Each number is 500 + 40 x the weight over its row's rms, rounded and kept within 0 to 999. Layers, rows and columns count from 0. Numbers have three digits each. The size before them is the row's rms in percent of the matrix's.

# layer 5 MLP up, 2688x448, rms 0.0203, rows 798-847, columns 0-63
179:537461463479533492474433551520489543479467481475487483537501401529504433457444474449429564531442451505450552495485593568539451474556492567595413541515513544451512454454574466462467578511458488
162:505538469506475564521491416543516505467464504489529480501462426560524453442546463493478576478498568474466426481440567417469436483556482557554473491489539584476476474512508459480507488512504498
079:493468458573538420438503467493541584541505421457467501522434458471518552493586482506446481496511478487470511499488509445467459541518483502448562485504514451526525491542483493444516507510424521
115:548529412570468514480545500457563520498524509501512535532548495462555454485532508515524575505473505450452621474422536453500439509506450570512511496503487477472430386527508530538522501481470487
064:594502556471473435454534400518538555504537557548505495535483523483477524511484479560536503552505500532453517553512534514497507479528494521447525494486450498510527521503516536518616515432476522
061:478454492505549595534467545533515535478493525506458529515444465505477495472548428440490472501537494552473455571500496465419565551540554510417434447566533529476505534556553535465531467441478459
048:540494519509491509539475442496448464458471393525433576461477481502447536495532476512518528487466443499420512421501434466449497482496490438504472529572571464544413492524485493572443494527499497
055:437511479481561548528525373482458472574476480481510453390506466456577442527464561595416506527479550485499464496571419542507489488461491502483449507447561556448537557468537492516449473478555521
061:507546528498527475522491576448529573455574504464473415507477549525461465508438511478547512522501458477417524503458514565517490471586534505436515476549459503480559601484486492514572509472525481
064:553480508536479569540540567470503508482542476521420431459522544486535453444466525542525554502523520507507519429502558455473526576569483474429502486436504534483516560488453551486524467491498492
106:478453475515541428513494401505534504473519489543581526479464567544502504526521519455472543521513486479468429454493537515530522471555488374467497501497446500466456550467431468504477519462499549
066:489512548477511477518486542432534528526523491464501538512500510544490490446496529487615500464543557522507547408513518562522461583540497534465497376467495525482466570524453548538580474511497518
056:549455492426436410485447525492496553500583460557531431564467566527551495569464518464527498475543485483527591526531543527488421567475506543494550525499482499518457438499449534549583567484422513
073:491489437587504497518417428519481480513550433503503449500422501530525556498485520497531487520502528489489535503540510460482520464432565472456428503498433524448447492524500535572517508467519542
178:532419538517415563561552518527618520488474558505532497411454515531515615489527462455472480522503512539525574480463538484450489467549457521456442439606585561416454551479545509454512488442494456
053:487520500448486478559525489516472479490518422541474479438479511491421551545547488457456470521491516538494448465511503444514545483567470448485515438449476546502480631503537493430432589502515484
075:562471499486540486504467475528465505486579455469516436490494582506486488373520555550480569513494494508495501572527479440546499523517513478459466446420493454467537513512504495550506521447460484
076:512455448452564483538510578548524486487526429521487507496559615469481515557530466500468479535483452551448514476549517453501505548533445521468487491519553458458452457533546435475455409526533525
065:530464504565504563456468490484488523488526528534504504514454423502550496510536519498559501483475436505536488531561558483527479505497432524489514510478520518487518505529443496559546489493421495
210:528443477552552489467456588519528540569508475448486523504487561538490516444524491526435427573459496504516534524442447494482475520486490496544505460498500524466490496444552490458516519493467468
053:443560497505506489501403502528532480478573455504587505550435534507533517443532452453534494451523549431512595459535492503457490480522489576478541472435478515456543460448472525486497517486519478
067:466491595565435490478464454492497433524452508520549492554508409505521528496485549525474651536474567424540502549509524506583586439466528499507504498491470548438512508506474568579442480454524524
066:505472482433500465547493583516491434497525443512454515594522536531452489579452523527478458499424502470554513448513444530478500539504511500549552519462463530534480518509495508466445492505490440
198:504507517476511503517524498558511515438449530465472532458452422470526441508551489500492500559508512469512574457514445410492516464580462625467482497552494504466394418512511529469587584529550471
155:500501508543417510457420517619470553437477525532549488493542535466524538437492453571496507549515413514494510478483545513443542475381476577537397498458509565478485511532593447445579492457485510
084:577487570510530499580537513456462505469468431472491466496560501478482464533472485501472564475542520540524564538486548457492472464442520446465569484486408472452474572427424570466491525516539510
062:463464485565545474583421490521553524512526545503533525525496544507518527453535448448557478490567440565478526490511472466440542383436505475468429434506425507513542436477513600519555542489463445
070:498481500503462498542510526450533521504543399520467503477453647491491505472466554448549466504470521484463570393466533486514539439519514539428491494472461496501466567519505524489475416501555502
057:574580495397474542457509593455530526494543533500511534470551578443558509518513569520563471508493526434528592531477512483421474456590506564497488503476507505449517503534543413461603463502491491
251:486429529512502515460486557530602643476507495508487491493486501487490496522493458509521443506431541481520492511484503451449480506535531512505435518483541552474443501501537492455482429447495478
062:485474517479532514588437480494523544566415463510521442513556581461539500497447504483514492526579466470424530499484534603517510501500544520439540535542530449490497579507433475499507501526550512
090:516524486586529501443497491595500506519481509451475443440547513518487512497567448557578573498455532509478507376520507495424382526565546529462515501585515454530506485493465558459457443600530536
069:505544369550503555478525512514492525543443526521507455495525527478564446529491512411541513533524481493500517500563518503540499545497532519554515508521467443491450437497435446471381503494493517
066:478477482522514465511389464508533474485448512484534483488473568508506490512504500507523503514570480495522497501550464493510462521440474508484425508519463430430532496472442514513501462514544564
066:540457502525490507482514421542505497494559518518448535453407447489423576489518481468544520459529493603466439524493520414490536459414520519448522498495448461553497498527563474547493521477514530
064:507523498418440482509538531494527543498464538481381494472487511501506517495485500531607453495475456543484499368583439514547454515514504499489535532508477480521541534508516438506462477515558511
084:580499527494453572436540430420534490542463506470579472548528504447498553497466497541431578437491443392491514614525518484471599524537463569559447588485505485499517473426541408480496541493451526
084:514523459434470468571526475514468557545408411499479502448512517495538478518512531539407568565473522502426468578451557576535496517423454459504572518514431515513489488502477530471466516506438434
055:474504535567498531467517440529480437525484465491483544474531484489593485498556514563479487507423468461500509478533464467494460496565452528532446531468554515436572465521505463481577396572501576
060:494556476463507456456449509486468513570488538473516513500486600543436419540526474499551501515492529467433464488524543557520470515532505501487486553519455453492480490492528494495464476481558399
059:573525549476508488534437424472587549462503567486480514511527519473476507526520465487522493523538457575510496547482506460515474439478447534543536493526511489578438498487481532474541586433458511
087:460521465479562519567468555575462470504509405490484476457530614514507459469523498493478556479545522529523474553515480504504460515464521539439541503490525493447518536514446530541484589487512497
142:548472498486490545501578391540476497547464535525501468430518520501548486545510554503511535448481497485513502535459635530504458491558464510428516500584539556478450424467506534439616530517503551
100:455441511435535513521488519519437468481496472546503523481528583546497489495543479549581451486492557523577419489549406474457509511484533528460509477461514507487529503483531456521505493513515514
072:500447531508541471531468540503551439532553515541481507512491525533441507485501513456545476442496501550518532528502530495452550471415452488546447462488466480452490529540504478533570433474513496
072:553515604501568551529510494445487532488541535509559512405593464455542481478471520522414522532522578485510570560494547546478507502560519477491516473455553571442496674471502528498508479501491471
208:544479516442531462533559514495528540530476501482487462437490453531577493516528436536498415438442459476528474514492495539514538491469458562527515519468516469477485531437453533500486484539450504
058:496509502534493513520484514534527504474459493586501510490506553514506454486543524517561564491540537460490455464546487534580509549483458513533493545498490475477547435483500486527497461540500494
171:491481529496536518508470521436504538517462586520584478488458477514504446423553527485476517502465450424454488466481470429497487521521438544492447558537432453418421421463568479490528478543498530
060:517502493492536460534496407463552625554508562486499514476502488508550451468492475475604439511504453555407538468530579480454512499443441504492498476562469476488513456504435444519503447468501472
# layer 5 MLP down (transposed), 2688x448, rms 0.0136, rows 798-847, columns 0-63
182:444465481487458488490524513437510458526550532459521566549511581458415445519450542541572510464526521506482517453512526493451511560499542475528590468488546532515603485515476491498519524461495525
149:475455455557581497502487515559491479489504453548463496499527547529561508578537425470520439489540484523459481499392502473458561505436488501504512456488557443551585534572468562456481546485491465
074:542552472450541462494563477499456467484460574431506462517449524451502480486426426480550489486512540517479457463491487534561507496514559473538474505498476548488490554493538447467491484473588452
111:455482561468526481482509488522419546491505532584489491517433547526426501509471465556505476500490544561527491527512469479500467467545531445542539511537534521545479546505483505527544491488596470
059:479529466528561519550499465485458464549480501443509546462484472493515480547495463454532539465442489514477538439479446508536441499466553483511502489534539504531552534470488526429436541576582503
041:473541491454487446475532484485543457440529472523510469480581529499473459481402531526446563472480512448529532402613438488531494446472485557505523550446465462581499526493413484481418415504493485
040:426549588552490499476551548498518472499525483564499503547520476469540529517546562536462537505542518494614498569553495526456466470515537555516523497466439542528542459516538519477570475491534552
051:546460576553428499508475570467491515482558519511449525509531536573490564460468535477514485561486439546485541475474544471492510480517558509478515514520404455509488479519556514531548529494438529
054:450423453503501536430543489497503487557467542474518545519484501468508526542546442509430559466462545477545455518523457390474504563427453509567537522460580520500500477551472492519474505566466481
055:502575445482621497459509490517527553502422590451539542482456517478515580531513475506470523453499486429520523575481459521459413519512516528561500508508527503556493541511520504486513486544490495
101:507526513504439543544454527444461535529468554466435498494528426528498451490515498563540403453504467518527516612549447471526444483475503566527456480550506474469494490509567533531491532536482502
058:491533475482554528456499460543482578513551485359480551501506505436529516499464490509426526517483477444575529541482528397476459553504455505509471540507561513526523487470474506500490454530515463
043:526516523466529587540514465489468469508453555480452511443557413470540460463542422488525436549482525527523432549476440479551617474480473453509490518553452535434538508469550455484451500495555467
062:529547558399502529492497567496538542482508563433491506498569480497468439461514491548478468435501452524489458522500439558536485469533476531524587477512528460505504532484498484573536470447497493
202:459585509481442507527517430475532461604499525409452505542504477464526546496500499516458508510519536434437479565465516482476514516441507551509506498546517475597447446472515494448476508491471534
047:595547557560491516527470563481527489514470543407474496547485476574559450507500531501528490480504463468449549534560510526508424494501507543487476499550445453454534453511484501538593447470527474
069:463493487424506490500531443480457562507455600395484514497508475492471520584440484520531514435501451525501496454559511546534546493502424555509496527568508510540445467493480507481478455553521476
066:459530600549487431456549525463556458506482503507470470517428410507495513455452451540480476518512477463510482503498488555526473459532560500483543490522472487593529515502459570500619518458506503
061:459552494476515489527453473534502479445478536450522475475488520448479490495520527504484548472478531528455502489402500520495458552459537492541462517534480488503474496448508558463465527496561450
236:542481525517556489499504496522427496570575471479464614484566517570524522484530543458450458537514506484511526566488426507498500545511510467485482416543457477519491550411551529426511565524453540
045:565458518499453523532494466476466569558465555459471474517529411560547456484499511530491465492458444556452478498543472492520476524493418442467452518558407444407539503561520519515520494484512568
057:474525454483562524507518489498534560501575518475501505432504573512498483479564491526526403437493515562577547489478491463487480558486446494517474493556565451542498547488506538491527492539577463
057:518504502582520450472541458452503537525447540527480463484562521502490513469538493527517489527529525486488445599474605465533493459463499455506477504508492489448539539439523455474512546460542523
181:529518426496515406488469548525478450497394543512549506533448454448468461479458504504433516517491530521547546520517465418486548528548487503492501490508587462573484515518504551503488565585563494
145:490501476496520503506535453436514450568467566578521537486447533502448512506503468459506413435515504494532502427496455481550494443543520545430594520493512472494459524417407572505469472535520433
081:456493513549469514482469502481570501547517554446484504507488451510572489408574476536545478498450491435486527500506437532497487487572502474441478525559498559564538436552510485461535496428488533
052:511476459398447529466527491514444486492453469504473434494500515489460487483429488488530477513460570500533488524508490544479508510536460491512551549443516487521510508489479469482442494539510492
061:491582454532519452446508492527479528567442549533526469527505426560528517512569523580499534508530418507518426607523457497438463608512468500551521480513552551493557459509527459518509535508463446
043:514420502614528468529547523535480504516445435405520465527376468461510551526374483463443563496519479464500450459497476530542451511536507429513498492532522518555542539517473520497502516481522529
253:457452478510480514473474486571490511481466515563541504516556509523433473489467488519500461510520495475434478513471483471470525484454551455521537486472464481484522502529541504482480510429493532
057:479519482500487480457503497531531486528550477442518521488509462495473499508537533494525504511500503542538533557499436473537523511502473522570523454490533561546542448471603550479505489484491501
087:504586440438529483523504558438525489521513492544572537557487484499469482488405489480469397517547466514499482496516499502529581409480524477490520524459437471430501509543525491567565495397521507
056:499439614460449428588441524538543484413506490579552502481464469506466525467517503540453409450504510473505489486502494528454503499501477483440496472514545536526532517501533496523573505482500478
065:535500554470439518550563560469519504515533485565463485503495439490497512470465480509511489516510471493477487491531489528513569433539501479508455491513486549542472496566571488440511516439421523
061:488495514408480501526527494466496432515487487476501515562581511531580491496493560471501519473550525432563493487492475569502515467579478469484505485452526565489510466481455484510462476432453520
054:473537542577530466504452496536442541474488485471530494529540510505541484494501499436406557483522569440531535570449533461436487507498533527474506515500562521495496536519477580492563512519471465
081:488497536469538468482456497528463550532538507483471497394443579466461453503556490442548466535529541601483498411431465510503478526411474492503537416508528514504537540509473509498541523536480487
079:457444525521509482435450503502509503436509550541509506563506556497483537507530483509574454438469421467574502438540456448480453431547489568475469498519579510446469465462510544540488448449482498
046:503474490531511450536509525499521472521508506536507399493475521486433564488473466480506552512580558502504488557513556521488512454495593504531513528479435450547502522479533525573494538415550454
053:480453527496492486542527534480494487474519465562499505537531427465551567432526501473420427452482494474574528503520469446422543459490503475468478480491537585462580504447525489514452504492443614
052:439507413494457545414530540476361471553496476503526514530472492486512475481463551474529513513489539513460523514428481556526515527484530470499527491523463572471515464511496482459517534531548524
079:509493512513474484448531547458547504508414567493496482540518460516512510515469463551462480475484475499455517461551453486490580491572480477524437525531510472550493472498543475488480460467483485
137:412493488413449482477482579434555497527420485524532534506546431502458507511485468490561402571537497460464505466486408517531559530493513468537486495441478498467572528518513426503510523418562481
098:575498527578501482453526489466592506498511510464505429502540423486587528474445535462475533589502436453473540518484569505519550505500458473522461534519466486509518523558490547462448534485489490
068:533550490495515492500567483480551589483419531507482512523540505501523488487472419535482518546536517437520466460481408506472471536556548483458531464428583538559502494519502510444469489518500513
068:496436427487475496436465484546517489512505531557438548511473498548459500554488464522544569435481458507498499486541438451505526507489437535460497533552502462498498430503471511508523462426492546
268:453554534540511547468447483454444461540512430598506562536533469431427479464450509475540534526581426550506493452522529427511484521569561413490548501479468486507580472558497472455442501479502463
049:499559450484522546457477520494504509520514496497541531475496475526502481513426471556469455492432458473521542547444521461434470455533550475486471478479513489513482579535543588488462523444510551
142:532544539516517446570524514524497554516486481620465446464466499410539447535495438433539529507509550519412416479425496456508554476485516426535484486469474537531515516481508454484587526459440492
053:477559443487507585497513550591439451517505462473505493549429540460452502481517521510463534508483538455548538525486475525543541552520562460547506523476553504494489530519577533430459537598519502